Weights of a small GPT-style language model, trained from scratch on English Wikipedia: 3 heads of 128, MLP 512 GeGLU.
Each number is 500 + 25 x the weight over its row's rms, rounded and kept within 0 to 999. Layers, rows and columns count from 0. Numbers have three digits each. The size before them is the row's rms in percent of the matrix's.

# layer 2 attention value, 384x384, rms 0.0357, rows 0-281, columns 144-191
129:537481551405517516498525499499495551518499475480502495503491462510506530509467488498525519458432526514534515501499494499482538476531487453483482
127:530510520466523498513496481497466514532475536490510480536551480514444467497482500534495476529563504506506512490508464491445469512505500506517557
123:491519492516515498488502504488482529506500511520499491469507487465530469499475495492540511487521454496439523511516439502508490489550503520491513
119:515547513547466507529511542517511524483441479519497521476509479502517517525525514517494483507466441477497521511468514468517498516517491528488491
124:515504473477496480482513502490503512490526506519490529507481500472557498494482499499506522457550494487503496515517460507497495456504532475521486
127:434515546495466464505461549478508521500525483525489516504516514479489547474515480479519481496452542539507474504535513479482467500496506442499467
136:534488471522496521513512539505473514508499482498511482487485482520472518482497493555488488499484516492528474513555518499499517490485512483505494
118:537499493461512517479500500508480488519512518489520483510537534480490489488530541502500529531524447510488464514508466514492477509496479508531509
129:479484493512577480513474527520469495486467547490515484525526480490506506493493528488487474480468465575475488494505517483511462462493488494477522
118:463513501515515476495495520490551450517496511506501492485475512561543503512482481489523459491477486538556473469545498486521480474484514497529459
116:499541471488541521509528521461444508460482515514466509484487469517513488525475462505482506532500501484503516481521454440482520495518535497488493
113:464494461477488518517547482527490493517462500498505490488467491518493503470482484475469514482513505487528440507489518503544489474507502481561531
125:491469493488528458487440482512504474523546520478472474499503477505467561485483475454456518514508482497467473521503481540461505503507506503495496
128:519487508546460545522506517483506493485462518518523478495497526527476531516480516515477525506499533468485508536519497527483497507507487490543522
122:510459479502463485537547459485455517503504512463482492464488511478482459520456506511483493455516461516482486512531501514497573481519523472480497
128:477517497504489494515453534495504479535480489544467528474490514533545498491445483483502504505523480520498495484479543553531478513480483498517505
133:479477470508451508466466495484509499487510447476503502478468479491457513482520507472519469492500502474512483526459464504536504478452463475477493
125:509506543481474523492499485500523540500467502497496487475537506481525541516485509531465512504507511479512538510474477518477491502495513459466494
117:496468498516506470486503494501501428505470519520516487513512517474500487540520505537508501505535488484506483534537554484505481514497500523510519
124:504509481505510484460449523497560495501459486495521489530487505482532478497511489493470508503518490521491505513468435471468526486517485524541508
129:477524506519506523503470489501524471493456458452530487543499529479467510481498514485509493536533522558481493520484515528488558508511489480535507
130:472543480522550482519497494506452494506512519518474461472485504545509515532481469499498486525449481518514466455534460508506502504472525485488445
122:536494521522549514485450492497472526533529485529470503518512522507504491503503528469540470485532523500516528493505484489553452515486496509480529
120:480483478472541515494499509501498490515502528480490502472487518496517521465515517494489504528471551454488519466488475507544499500543538497491486
138:517475490498524493476515463515466462495527504505511503459550497521496475504494533535499494517467493499524540480523511544546482545473454495481531
133:494460473522476469488577480515535452484500505544456494532494504512492488532489529462485503476514503504549461502556508487514449500489453503524542
126:500460520501512470458499522525502512497515516473471481512522498492466460477479515506540503463517460512486524509551488476537503480486487512504510
126:526529509521494539494494508481504494538487503543528525499478523517484487508471505447500478476498515509499492504504528498483501506515470493493478
130:477539496510519489502518538485484525497495513497510469440522503496465499487474535504495517506519515536500468494499478501488468503461469496544494
124:510521537474476477490510482445455544506506522497492493493541519458521536533503547493510525497480515494483514448462517493487509491504518477466517
134:500479482466494529534496508524499509493480459513469542479503521522503520478499467490501504458506478495502513522459446502517512511520492526484511
127:500495475512536456507486488519523492525510530526513494475484474491529531493526539481497491476517510475522523494498534496504483499483525464518512
118:522522487480561545519494474486514521491430488453517492473527532496473515472484494504475504537447507513492475512481529543458501463500493503539494
116:491487505565543509484478553533505510542486481508516469509478475482528557551475497482502475460528542496473529497516504490536484479485518481495453
118:510486486486542472538482502514507533515472509526463462509502505507522518494468539533489466473491514532509511504521453503504470493507458472481487
129:488517463507502482534534539515506539442514469523512525454494525501494554529467506544496484494460511501493459508522485501522494517493492503462481
125:505484511506493513520461504483465507504470527485564526549543531531484481529506510505542501490484504456484493470526446463469467516525506508485494
126:540498499491528482471496507502521499458490481525483534493537472504550483475521480491522506451457504461528534494481517481492491492487472493450503
138:514485547541460529499483512480453513515472479521522441479475515506512500517497453494474495524502487458501460437526520460494506480482485493512503
127:509493472495517492485503461474482491525551506517555471490480487598469481526479483513470475480487487469481477522542529478486508498514502469518473
128:515560513461485491498516521560499523471483514535502523513480504490473490474513479464499500490514500548544507540486482516499477510482452537500529
117:523467492503527535532507514470484503512513472488483516494529517520490466492481485468499499485491478502472510544432465490506490503496533542478507
123:553505490466516458479499494467498476499506507501508440532540477531527470479486491522513484504501522510541512519547516514518474495512534487523530
124:507457507537516475505444497485484466507552577537486562508511490541449495486487483531510500548532491504515468508494495489514451486519517481447519
121:516464574541472506506506537504535462505481466486534513496481504471491499486517518553511475483512465524545514511495495486518535496494516467484459
142:473496494491508504497510524553512541490538515497490491522501502514506507499518496483543465485513474532517499490504479527517529518470507487485496
123:466517506495516509498461524497515478494496466509500515470495494554495518468505479513504496484492479448482518529520452509504490477462487522491539
118:488455474512493469469481495496494481506509499474494485493510484497508483524519472514520497428540472504516483513471556472508432467479503524500483
123:512474527541512503538500514489480488513468492489528534463497477519480502485506521480497489518502528476515446459498552514496474508502522478481486
130:536491509502490530502449505511491515514511478510511506463512518471491520481448502530476487521519583512509475534496507502516512539499574479465542
123:482498492470528486528544515468507477462478508499560475498519494469477491492489529504518534497461499494523534496498519493469502462497511531503473
127:507498510473477466490518459542531528521525498458459466518490512483541507552544510499496496471506484513559562521486525521481504518508458542534464
130:505509536480522496508533489525487458472499524514448561480492524543490447492551469506485482482510501517537506491525467483481483495507460487499481
130:536470513501526448522480483504489480463491527480463461555524516515536481513512521443489475510539492512512543501518535529505542551460529474501510
121:478516425493502487492513544500492510511533529491458506474508534474483575475476456518534512463504495466492499521501520514460500497495455481503491
130:516482499505493546461518493495535540498523506466476447480476475491518533497521511533499485492514502517552511507496517500498489482499486530491496
126:452496495511501494501505495483539517524515483541478498487485536514526539474533517494493473518495501513473503477486486481500508512499519542479469
124:490487556487499483519526469523474498470476491512490477535492464516522488519503462508465497491474518526491502580510477475529489501485494496532494
124:469466484500473514442473508520505494460508467552513488525486528513555516508501534487524500479506517479448510534473548492498450518523548506506501
129:526536502521505514501501476491481474486499478508459478505506489481510488506476490531489525557478434514521493449529545517495504471478512505507486
116:463481500456485456494489516502512496493512517484481423489488478471528513492502472558492508492531476436486519460528490486552534492514487510486506
128:506488512466539498462444485503560503496483512500553500489502505498474512451518493458511515556505515521550513501451485497538492498531485490505479
121:538491505482546488506458474509515525518475501440487454528458515481486528538551493530498525488497472488464485489445467479515525446500470512487473
122:554513476485546528494536501490505518482488518520494515547516502434472507519478510523501501508472515519547531470546531497504469482521502489501478
130:468513515497512482526528530519508487530489526488494511510520493484487508471493513480506486511510487470507524507506471483453498523511514493551481
123:508478496503513471525534548449500462507538509484539462495492489557472536479474496506526472440507515467529472550506479509476493505492526494479482
124:505540498541506499496539504573521489449464515523507522512483516486500473489485521493505459522529465515558541487596566512470524510486518513501470
134:501522485519535497518535472510505436499500539448475494494488464530527492496511465466500468511536509543486498506487471524482485494510497480491457
121:446507485499482499509501504485466527509537450551515472486427496601499469490520531479509455520482488511468512479490569513484465482503514515510489
121:474524459517505511461454490519517484532498526535496509526480475480524529507497468512448512462555481514461526503532513507541454508497473509533482
122:502493471572542546454482537480475475445504456483471502512524481505478514481495477494504500517425520477438507495468505459479509508525545488544456
133:502524498491506488537503522474502472508505461510452501495508513502529503493517532469477490503492495509501521507543471515480526496506459519484497
118:558544476512483506487497464498494486517475465500502478462457460501507501470453494492497514527494483519522486528504482511452531503480517486482492
117:501496508492452482474554474460472459485446476491519513518548480528448473520550483502496524486493491505483529530505485483477508529506492521473506
131:512495507488489459495498539483526518497519532456468489486512535494510564471543520559505457514498512494503490495525558504459451506502508528453502
121:481491512458511491503519471548501484526528535511516506510452527543474468455491492507485498497458470543516506509496522494572506524516476483493466
122:450536491495482465487522473469496512515534542502489501484457528453484507458480518495551470524503520493518525485463494509541476460487474483535524
115:528522544489504531484463525503526498494475493495492507492515527451487554463476529515534540491464518479509481500496521482498502491510507493524481
131:554520506467496526485482474488508482500470534464521484504547493522486497470483482485433500495509533488518494492487471486488470510490500461518471
103:487503498520497527540523500506520465447478504497523517502513496528466515496471501492536505520417519504533537506523506464456443494492516474504533
106:507479482506503491478485516533534473500479458496481521505494455492484532511486510500515500486529480493469495505500502454506479507502483522499543
137:466436511542472486506504531486492474494473481487490533487545495478478490499490512511502499510487520446485454448529489494491507523492499509495551
126:500465486499460485512523506511471544483482473517558474513533494526503501471467527503490518528540532453538530502501469477528492469499530503497546
117:460509515474506497517535508506514470518472511486534505514466512495530526529485519569526480480449508561516535519503546503550443522466466489473452
132:504477525505473514505495532498531521517465464492510529483506464520493475463560467512448514530463478507548545508504495499521560495510500502520500
119:477467514527511520514471499470502512506501483491482464480483550483525510519424464483510506451482489486503471527447491471520496477491498508506512
114:511510463531507493506493501479474511475479536521505443521518483502562460501486481519522459514493529520481464491491480471497418478501464459503494
126:499489530491510476484497521495510516542526505480522505508499531494501515482484515513474498506499552508543489509516500506537499521497459513499475
130:530512552534535528513516534539508503465510486533513516497506528504581490498485541498528500504485498520489542525548539514554472458486490509527493
128:534479482517509530523509526527497483508511521510502525479474478492518544518510508514510527456476473498510481478537475496537515514485453447496510
129:501496513505487527499500482465470547498493499528490503558475543454459492482522511446536484469469480539492475485502489452546531547502466536500524
113:507502478475531458516530511502484475530561521554475527484510516478477491455496503547496465548469530486506516457492510505535512490524530527484541
125:491489512485514446502512512477497475497479523503521498498441482531520534539476481502495515474459525501561492428491494476531526482497508459501493
127:486496513500495465493461526452497549480483480486474523529500521513517505499490460547543488515487516488497530489475510479510533532517505523485513
121:497515507482491478481488483529492542482490482518504523479517474501475508479529525408513518495469459502456458536471493494475523500482477509545526
122:469483437455534534516485468501534516534508516488519485517506503477441535490493509498506523479467484477499533498462543494502489490524482484496478
126:469517470469476485542490546507516511520438484490485504521509502508500516507492434493488503508505538509505517500464469469469512488497515526512535
122:519523479504499515565492486491508512493461503483471528474493501489468552470468510465476506504451494560531553516476542498491532485507480465500489
126:556489485450517503522512563510468538462556488488480523499495515465538502457503499525534514499527465500424522496496500510514483505492509474505495
123:436505540488493508511496524472491525502522429534488518470526516485504481472499458517505485507478515515479508513504535527500473523527552517515479
130:499518485464461504446514447505485532508516498525478484520479557564531477516525472488517490509516495454514508547512482504526490544499474512526516
122:488503522494502502519493538501505539500507460496479463550496468502466517501498495478503486503493489448551512546473486483514490500529475534521518
119:453484452524478488513492531523469527463479495467496497493541485522539503480547497487489500507541509497502501478516499482500522526489544511508516
127:549491502519498462501553530498469496489475466499530510509526494515513515472497460486495489518506494490474516509517463524516437500505536522472516
116:536525493512517493502480507500515463470505495470516464496511450522461511524465471456480513473475456481484480499536517514496532495505525495496492
124:500475503484527496536506505506522495504528503498486499525503486444494531527492519505462487513476468530535522484481451473528491488484467471518496
129:496500510538523557485509459520496492479445507445441452501499522540454511493485523473503509471471450512463532518466477483510510476500480497501455
124:541495524540527468487511472512515498516468504484486498561509522516536484516453504488548526535494481505515495534463509459486512475515490502500481
118:512497468486467485507495513509511470539497494492462496511485530555493517476508481509503496502530508519515474496478503479509527487493501548488498
123:445531437508534520480496489523516530476533476547543508507477468509493489516555529501513484506470483484491537450520434473473520475489477481488490
122:506495517551506499485501492477489471501530515528467509471466496473494511509533532483525518526487508528481512479512515475522532486515485478492524
126:498505558532488464522485511538464506473493464531525550510463527505501510493462499451509501483448494483507504504541473521534542467504506497492494
125:542506529462475486519524562502481506489487494503472497498514488522482524522446451518498515489506488496526463494536479526504494491494504486483502
129:552491534511452490517591498495540512523520511460518476509484502549523509514489512446499483556460501538511530493508548499534489532499468489479499
123:523504485510494516483495501506519502504478517520507483494504508516494510532532526523484525479493442494450505539500455501451495523497436504506546
132:513479537476494469493505535498504509476504489526485522539538502499507458458505492508484523538531433481462508552509505474493509490515478537473543
136:474516520490490507498495555484492490485509522451505487511517551519463516522475464502464471523517509493498525480509499510499514467507487499510529
120:543521512521502497508480496505523467478493544503511509544472484521515511504517448478482493519473494547492486517466486505494511487524525518459472
123:513516505513496462508512480489507460461476522502532516485501487540513533428466512497501521491424530494505516517513517533511490493527444496507454
127:543499529494479482513519496531504511502493532573507538479516459477527467535485501557521478504509539454488524482551533454497464493476485470496510
126:474549498534516497502532471528490512477513505539516486502498519517459510475466534492526522533489514465522496519497520500489483505498496509512494
109:488478484524532526512523498506516453552524498474525516488518495499520502526522439523532500491489475457496463470494488519526492496482509501506551
128:541492474500495539518490529511507530472488509503545491525475448519463499514489498480494486511556523444473457505519494502479492505492523508506516
120:457533516506448488495444491504495522451514505484457453521474536500542462475473471475509516514530493468476474484438475483512472491530516504528478
134:510499474517462501510529505483483542488514493502515492533470509470473519491475540472473495489537520496495472456477507548526457474529515466465483
126:479511480481476476491549497507522504514492474430508501469510493507538541485452464446501496506470508516535528515474504490461503503506536490493461
125:483514521473492519515524492502505488480537585500481524554516499493486528475470460452496481526515496545511467499519470492530520509509499501479469
131:461505498557475520506479513504486492487534481537502534487483551540492488511492516465528475536499505517540552500529549483502472485515475500507513
085:493511461509537508488554512507470521487535534511511492519503501466495533480471520511485510521492519486482535518536470512534501534481516515502451
085:484500467488491514480455434495492503452457465472508502493504511517459495511516525487449508480526524501516490501502567499535493522485457496511514
077:506474479521503529495477501477477499497533508531463486459544468539507493470542479513444500521476461501516476504496501501478521470496451481506534
091:476471537511480496503509496489462539504477502516505548440474485499487476473500476491450452528488485528521488507501509486511500545499510514490537
086:465538515462485522523507494521495491486498506502498522535499490460495498465515537503506481477508505493537484511527543501522495478546534503505511
099:520468394498495532485494503545456497522519474494508507474479497496523500546528493524482484507518481523446520504524556527515479465552477484526521
082:474495491506522485508480531466493494509439483496512531459494508469485453519469503477505479476506535509501514483476500515488516493532518496507517
093:520546536509526473546487522507476459485522470513533546467488487491550490469467553495528473519444500477532506502561531529484497539494515454467521
081:499510440489531490497476482501498461469484471466477516519510484516528507481494491521522507470499514483499498549479501489534501493498491494492522
075:509496465504496516513468505539489514545475480493482522465466461453510479511473519564517464509487500521480504555548530496476505510503491500482484
101:521514561475466510519505473520502517491535479498519513481492537472528472462509479432509498491516460508557526502524464471484546535508521514492499
083:497542511467504527508527465500465475488515507523493529499510492453488499511519522477479447491469509503507506550499478534478512504473511520499509
082:509513482529505477545525498516538546507505486521512508492591490517511529521484486518519504496525490479467490517498463513483501481499476489474532
084:500440527487484477479455521531496484495529487492494462480522507526492484506575475505509504503508488489515515468525448490521492553464469511520518
075:514466518538489522439501570496450538472494465462518473506486511460483510485465488503487511478496460535529495526512536453444465502483496528495541
081:542486543504525504472515487527493516544538532504481473494517480516493561513492515498468499496541497516471491510475445482493503488466508488490525
086:536470537529496518490526537489526505524520498525468452495467491472465502471467511518500526456543496473524493531467478493479529505511508554535505
077:509461504509460512500502452489493500521516497469547493504494550563500497496548488539487507472501448525522479465563569529496463460580503525475525
085:518517532506512517453537536512522486514487523496526462486465496507483495538492518441529520459503480533529520478491496524509541502526511503489496
085:522487501510508500537536494493484514512511506517509521493528477522554529465554472513465523527526516536488517534489499473527497477483515463518498
085:497548507481458487510508506491519461486482524512505468530485518536472534500499525497495499512503510510479512471473448486465493525446461517540469
083:541484507496517517518507513541488474495500511508535512548493548552512516538526483481493550504493492532435536428471480484499549526453496513511471
087:537489466522497518500507520538506503491554494512489453506526479521513500516515464518510485504506464508436477472503519460506510548481507520506546
088:554437506504495471486443527514480484507514505481458517520466487497474483471510473530480507476526493524526549484490472484494500496456501517535544
085:489483491510525514497429510548478477473492491507511510469500491500512511529525492498486545500490530517494491510450431486481522501488532466523489
079:498495541510504500448488508489525498505467526500527463524521490511495527479556445466517520459521473516548492508459455545491486507536482486490493
087:505482451498460512525449535500507484493542480495442543453485498527546525518492484487515506486488503509484503517486524491467481517489503488456482
074:541507495453510518459511510547476518521514511521515470492494542512538505505506484545522488475500473489467479504465498505536491479507545555509503
084:498461517485510513492513544526505504504527511490496481515481474481445488494511516465468517501474506518501518414503544486515553518527453512535542
079:558486531512487465484574510498465522477519470529501480491505484455506491494522522494486503474496459521534537501474499520516560507458518475523530
085:528526516527531494503551484472445518528450500511511527528523488429557514484487496509533490491475500509455493485501475458485490516485512479507486
086:514524524491453501485504492473470488488527485546479487482494484486506468498514535474538465486489497436468515498523493486492506507487523527501505
091:454470511518488564489527529475505513532533505501519466471472492515488492474515467448501493517472485530492522494524504565509511542482509497465485
083:512487435487518518550530491468509503541464474520488499446486554477534518480484503497523537491453485499501527541483463489478445448479514506523462
087:506565469487491486508478539529511503498518555518481511492494494523459499529515498480463516519473530522500503492482458511461527492461513510467486
091:509462416464499527508498460498505497481487517506473510465500485495504517561544547501459480457468462498518483539500536547498449496510488469525555
077:515479473517485513544488516495543492471494484510474496455572512463492532465496499486488510483520537486461522492478530494474487504520509519513491
076:515532451488468544533450464510525444470473476485524514517444521500506487485502487463504533474498532546464519521452538523486521522511477501491490
086:492472467451509510503472540533449507511482444507485508534491495497537471489532540491516517534490468499524515530517496487512499526550499481507472
083:519515467528509511513496499493525477467460492469498530464473560524505492553466550513524492510509492502509508523523488512499498515507528459503525
087:481466456534533488524516509469485493481454512528538515498504490484520487487501465487438483545494504489507511503499523488505470481535500489507522
086:490479462449487523515492493512491511479477494472483493541488506501506500520480525492508486473502533495494491532508500463475490481464471486513473
090:464492507507481512506485475463519508484479551462506509470549512512463491562469493553481472490541517509516457526521489443455504476518487504511474
078:494484485476470482511492461478495494474504508514500530485521462492476475485524544523482474518474536483551486514463473519521508462493508446529512
073:517522495516488518480477491492510456488520467474490479509488477494464521469460509513475502516533563490496488504495501488475503470526522496516507
088:467527486520500533507496471514465493526480517569526528475506494536553495511535498495532500473480501530500531476505435466506463513489500508479455
078:494504511475519522488499544507540541510481502454523486487547516535499488506490522506501482483528522486556463489469486523480514504469510458515550
094:503502498475491477495522523505465477523499501482522468547493492505526474456515472462503500501517475527478482430484478499480505514479515515556504
075:505492520521498501505465493498470527492514483534576529445466483480504482503467480503487476483497537484510514519513469477520466525527495518515496
077:492495485516499513463495475483513506532457475507485511437537505540513527536512467527474521494519496498540497477513547480500435496467506478489464
092:475510511511489475513488507489450511484482506479504517515471496469546529501509512508494514499517539515505517537465484533527495501476481465531437
082:527522554503510486504494459509479509515480476479502491508474514487481496508496514523475517477541486534489490519490480507502484459529501482500465
081:506521477510502482506509516549472468483488474501526530489511494495521444509512513494548489491479537439505497480481503488524508477481498485490479
087:492524493528524478495488497499489488521481507448486523478494448457522515528559516512502490488553484532481517468523473542532506513507480455478509
087:514488508444506480505496562477509467486506542476437500539488495500498511468495483524489464517458525555482485527501519501513513537474485535479515
087:487477475544513502480488516501508492540527443456533529488488481484515469518490509539527501497509470516457463475510487456474477490557490514486511
087:516509515505479471479490526510448528501509529466510507508518478466512500522560520474443476525551463518490531497488438507546498506505499504487497
080:487506554510504487468477500452533456457504507494495468515491529487486496474497517522482501477508483483500497499461524518523513474491513584490473
075:500447476527449517520473511482517491514515472537479502463497510519530491536488478413542483457499512502510488459509522527469482507517499512492557
084:489488506496478500520494490512469492499434479476523507513526486471527520526512514497456478515515473501510485524507521487502488483517481470487518
078:509518478497516492508440493460507509515522473494516528481512488472533510474485459488500519508510455507469525525491482471492496528475542461488498
077:495477466504445474502547533480469458522521540488470518544527482528507539487495491525514518541485481523468498562496506506489546475478525486491509
081:454517461501484527502521515511539465464544499493522477469478498524493497511466503458493482456451483472448483524488417539492469493506470490541498
077:477515475478553499497501479521478493503472517479506490503509498527509470480508526507487469505492504505546513582463515504482497484477474492525494
073:505534504533497436520483520498493458517538511482499515446524455485482468467544514485465470545522503489506485529488529529503519495511507495490525
077:483534519506511474440492487457523473473509540450497475554495508505452504458472524501504529484466518546500494459485466516502543502469540524504501
077:524511489495529484569488536496477466511489550540489501521502520497518528485527475514502495522489519511522485460519495481475487551517530497512514
087:511521542459528491470538507531519500521566508443497455490519520520497515483496484540504500526476493480495480480515504473472487496493485504531488
081:493525472472533491482462481478520456482484488441503496492506536533486486486482491512504513510466498532509479530459458506498542478482490452466468
083:497504497531522480484457518536528468521477478490508535476503488499541511528532475484476518516478466482527488502508491491483485483547482506501468
084:496532485538492474518474480541526483505483519480496543460535468448524497492496537497508491519514459540458493542481492479519497477515481493498469
086:481505468518482514501501487551468539547541521540501488513507546488551508511513505518518555503517497467460466490483472509481498498485488542511490
080:528486500497502515506519494536460498496529498531507474522487516504496483519508516522517517474502499505470514474505533498491468520534419589509499
084:485479497519510473495456502518520493509532553514487569487489477469470520529534497467498524557548478530546539455537504522513503501535509471480495
081:494489489501525534482492467486533500523484466528496526485503534541469507500523462526543561463457510501494498500474502487471457492506483525540471
091:479469500491537489488478492523480518501491532481512527486471528501539510479507533517492537491482503506493555454494512525476501475502507534515483
088:435519487493492484523471500496491503540516494499487513524500491510475516460501536512460532514512492523478489524510521504461528506491491516498491
088:546551545495496457520528492500480500488495478504501490515514509494500485431530510532529463521502487494491508498474452509539431520490506538518517
073:494514528482474519516512506492495485481496517515494491505490497492477490467492466481508435512502540471491480530474448517510506501515474471494530
078:486487489496500505470526512497480506466493498514522515538486528443476453518480520477544506474467467480482500479496488478461475519531520520510452
083:507471496510529503501541522518532553535510470501500473502455507531501526545483479515504548494540492488509568485501497472485500519508540516543479
081:450485498497482489496522460519499498511507517536497560510514493537433512576528524516500522461492487494508518485477519513493492512547476512548529
072:488517489488549492532485528527507502484498494509520508506493506479515473496482492507492480498523542495513501547521496538520510527528457501480500
082:436543494454525492556505504525485513517493524472516497464514491487546541516494539500486448487448489490544493522488452461509522483509504426489485
091:499504516519484493486513496514456526489485535528488519535537496422506561529552504492469501518503541494437521506510498509490528539494502505510503
085:517523519538491524504510513490534480482468517549486506494518515526489488474499504492502506506500531518494486528464484492551491518529489499472481
089:517497501485499497492524509492453505508557462493484548495521457496480494483484475500489479508455522529486477518537546515467482459480489515489558
085:511509538497481519505502479501505509520475492526519466468533552523475484497528536546506517467489488454514522514487483479570548496450519502490450
088:467484495533487467515479498515454443495429510479476519480530489479491480502503515503491501473502502519530471547492544497474510469475514457501445
097:470473451503501511523476503505516508523473469527510517473529509508534520561456520494547515483493516429487512484509507510481468434522477511498519
080:501475520560520491537502483513527461485491543502502507474523498497539518527525495487506495472475486471499520491491549500522507497513484503517514
089:524500460508456509510545486512481528508485510486501462459494530473486534454497538539496487485512466534501530545497496513541479510473516467482499
078:468467457502492520466474490506494519536533511501516474450492518540500500561510513554539495504493520497529509509504517506467469495519524515553494
084:483502545482507528484515517552484581510494505502552472483469510533528503553508506491497508460518476497523509473487473502526515520508514504502452
084:514485492520501501510512472495520541514454480501465492486523542508522528502520483518550503482490519510474522527469499486519463488506467530475456
096:506515496518516475521527516516510491525488557458480486472500482563512519500522495560513467530492513455547435536508449479512536456480508440505483
077:485470486517504525509487479497511505524513522530456526483527491506476469450471514514527505540544536489500467533516510484477461498504529552499490
091:552483546497506518466521491436482508513526500501472544508542488487500520485513489483501469483507499499497475491526499528493506539508505542477530
081:501485491468442522521537491454548471495455459524513484490498507530462478475455460461487508495480493498496531520470505474457481443477500501507497
072:464486455533478519505510453465450501474486513519510544495493509467514520506494516499458502505527505491472504492482490473491499486553546510522486
085:485495497494498497507519510489451508519469589484484499513517468474506511496510501471463459516461504495543490510527481491501505516512531480463505
083:474515469494459498501506493473507505528506489525454509488507450451526496473503503566495458567494561495485475500511487488507514546466514482475484
087:556528482481472524480487511498483510526502477497525489455505527426471487533453493515474475510493513496539475566470503482495520500518519496509516
082:504483476487512495476543483481536452499465522498493467522507493524447512488502511510477544497474517473509512499479486520504549472472506519477454
077:462499491514518495475518475576475495495508487476472495557442510504457508477526525500524536480513498508514513462510495492530532505536518529516506
086:546533470496521455540493536477531480506431520498515504528466495537500504530526492487504495511503524495466507500547492475490507469483483526487514
079:446522525529499508508523446457521521498503479491424483491484503480488512512504538526468491474517516519518500507493484505517552528524539529474480
082:528508523501515522435530493491528463540505473530475497488514529513506523540502510534497548422521504509470527481532484544512463434504481533517499
076:505503539501474481484509498533506542496496520474545515539487506493525511473487497467469456493543493538527452502502524521520481505524515504481497
088:481512486465469503456468483511498459511498534544505468495528528517493497491494508465481487460470494470473485511502516509510503468495494554460497
084:497518494497450529515473494524496502508533476482502509501496532483489504485474521501506494515467455522513491520499518491508507488496528517493498
086:521542536512485494490524529495506473475487482493537496494506494512481498492512499449479446516479506474554519521528474472504451478473489529503517
088:445446488527487465487512509524520527478466525503507494506535500471493462522497534448519523508501513492500524442499509465474522486488506490503455
079:460522519514499483541494543500472511511494480528482520495478507488548520511524526501512492459519486561490518479522471502521520520511464478458482
075:508496475485504485532492505514481525502515485497484521520532511439465512476502533508510503501529468484465498522519508544532456498508528515538518
082:519489495524481512498511457491531511472485493466487493534487507482521472486479518508494482496513544501493522499520493478515528525440499522511477
084:512524471476482530514460478557511495504550509519509516501449501512475455521467523477514538526483486491509486456462505508495509456525478498511486
089:459501433485500497468478497503538474544483518479505515508496480549504517585497525515519526472499516492475506457531538482475462465545490528538548
076:556505478489503500473535468470524506491535467531513489492493565487501545476482456517468539491505511515482520469491520453500489549526456512489467
091:516490514500517512486507486490509496477489506507534491497515502493459511479516507496472523510505532523497524474499488478553536519479521473518506
081:459510429514460480522443473522497492502541544515475539490518467494499514528478464550485465548486505520488482502542507486478480497496502453506467
084:505511509468495536520504510531522486475509497534493497497511502474481428517466543443494496534518504489519480497484473516497555490513540510517512
082:530519456521479481532477462510441520484513515541504538451530493487508503523535523489515507510506481490512491490515432486496468505486548491510534
085:486518491498495495527505491469503538522507485522540500553488518522482500528481499475463475554476505519508486486507492499462552498478534502495514
086:490495512489484517484496498477518473502450486459479477495509505509464532494508486521482525487484496523477489491503498508510561496528511482462496
086:502476582497507483478501510524544480461507531496518505513512517526454537477515498472474545473550495468528465491530480501500527490497493522513493
091:474453471532497499524484490529487542458484513487481523474493480503503462552503507531512486501533515472487486483497473495502488506553502475510494
084:532472511511512473504499490491482464499498467509493513478507492490466466432566494510504505514508497485532475513522506516498527524483472519476506
089:510520511530513493497502487475484480520479465456512501528522492506474481464494494514478487552539476512531510476509496455508477559461540490546477
085:479513515522504516529473472516511485468515546503496482488522527479505506491478497476526481498517516491499496459462478462510490466470503489532446
089:494477519507518513552489477536496524476534489517510510519513524488540486521541495505523524504494485507483489501504483508514514475502464481480474
081:478498491502486500536546494491547495477526491490535517447493529503505477483450523481526538516494482495451479513531496462516503523483497482524469
086:465499442472481506515503504493500474497519510505530483499500540553475503590480475516503529481477500476499478482489475512483489495508466480492492
089:491549514491492529494494499519504470491511554504505558527501489496502478521477514483515474522449467502536532496518475534509533513513493464463483
086:476550469558512572462489473474501517533549504491479447510500506493466488512518485471481486455485487533486513476480500496542536480481505506521518
078:480544501485527462453509461496485483442496478530515499473505510482474458466479481496506478457482498478545521491516439492487515499494486532505512
087:521520582464469497482536531485487521486539500508563478483549457457529513554481483479479477507501470504487533493505514496511493496491497525530528
094:493503475543498492508508508569476531483517538551523475485506497530498524489524502524495481534521527492484510503516465520537502476505483533503517
086:546540507487509526497528466500500531490487511552533471458525483549520515516531463493496456524486504515512494473505490501466517497496483475538521
089:498506490511514472520499516523488519503474491484480532524493513494475485571464497479511519482492520508504525524503497520481495481472500498485483
091:512512482524492481524516493489499484492476572483542487500538428472523505523477509517474496540491511502508481509494492484504476487488505468501476
090:503544481511461499492474488459518520508521521466538502515489501482462528493501500521499534446474508449479434472511489488512493487458461505479447
087:523525489468503437507505475475464529492559523499496530517458459499533478538496498484509499500519499537532506542511485511538528465491459551494488
080:496505509541481520500475481476529528506495526504444514557533460486522506506527527505537530526544499518476504528461464521459516483481494508495502
093:497519494527514504481523501505490491489472495501515475519532504497528510522525502508546520476492487501475504498516496516503498494523473502510547
094:541514482511501539525468495492515510477469558502487507539499473436449496516466529482510475550465468540557501502526477514509542510499522493490494
080:494502485542449518475495490459508492536448492488483484529477543503498496494476488538461512496515501515537521485515496483469490517534527507496518
080:494468482508498452538504519451511520512541528469508476501453501517513518521525511496486492494477524527444511493549494481524509526477507449473533
084:490531549501497484513501530454493497478530502468460543490490489463485485491512522468503486474473514501514508459501496466460502518511482495467522
085:480530523514503520515459497525474511504514547516473515526530457484489462482510499501520473548523534483551523495474532537498481487488494512523496
082:544544522526501465539502533476529467497475531490477513557479472507472510493494497467460482489469454517552489496511503456501528542502505480480497
090:535553506473501525514517477470473484467488544530527451486475469488493498472531445492494486513498519495535538483484464528523487515507495513503477
087:501476515466518497493522464498516509538473465479516476506521513519503518522577543502468495489500451535498479519493528491533505486499504472510534
087:548470488491492521508516496476531496540495498514517481504499503460476501465498492449501498526521499474520538466506552490485532516511541464485519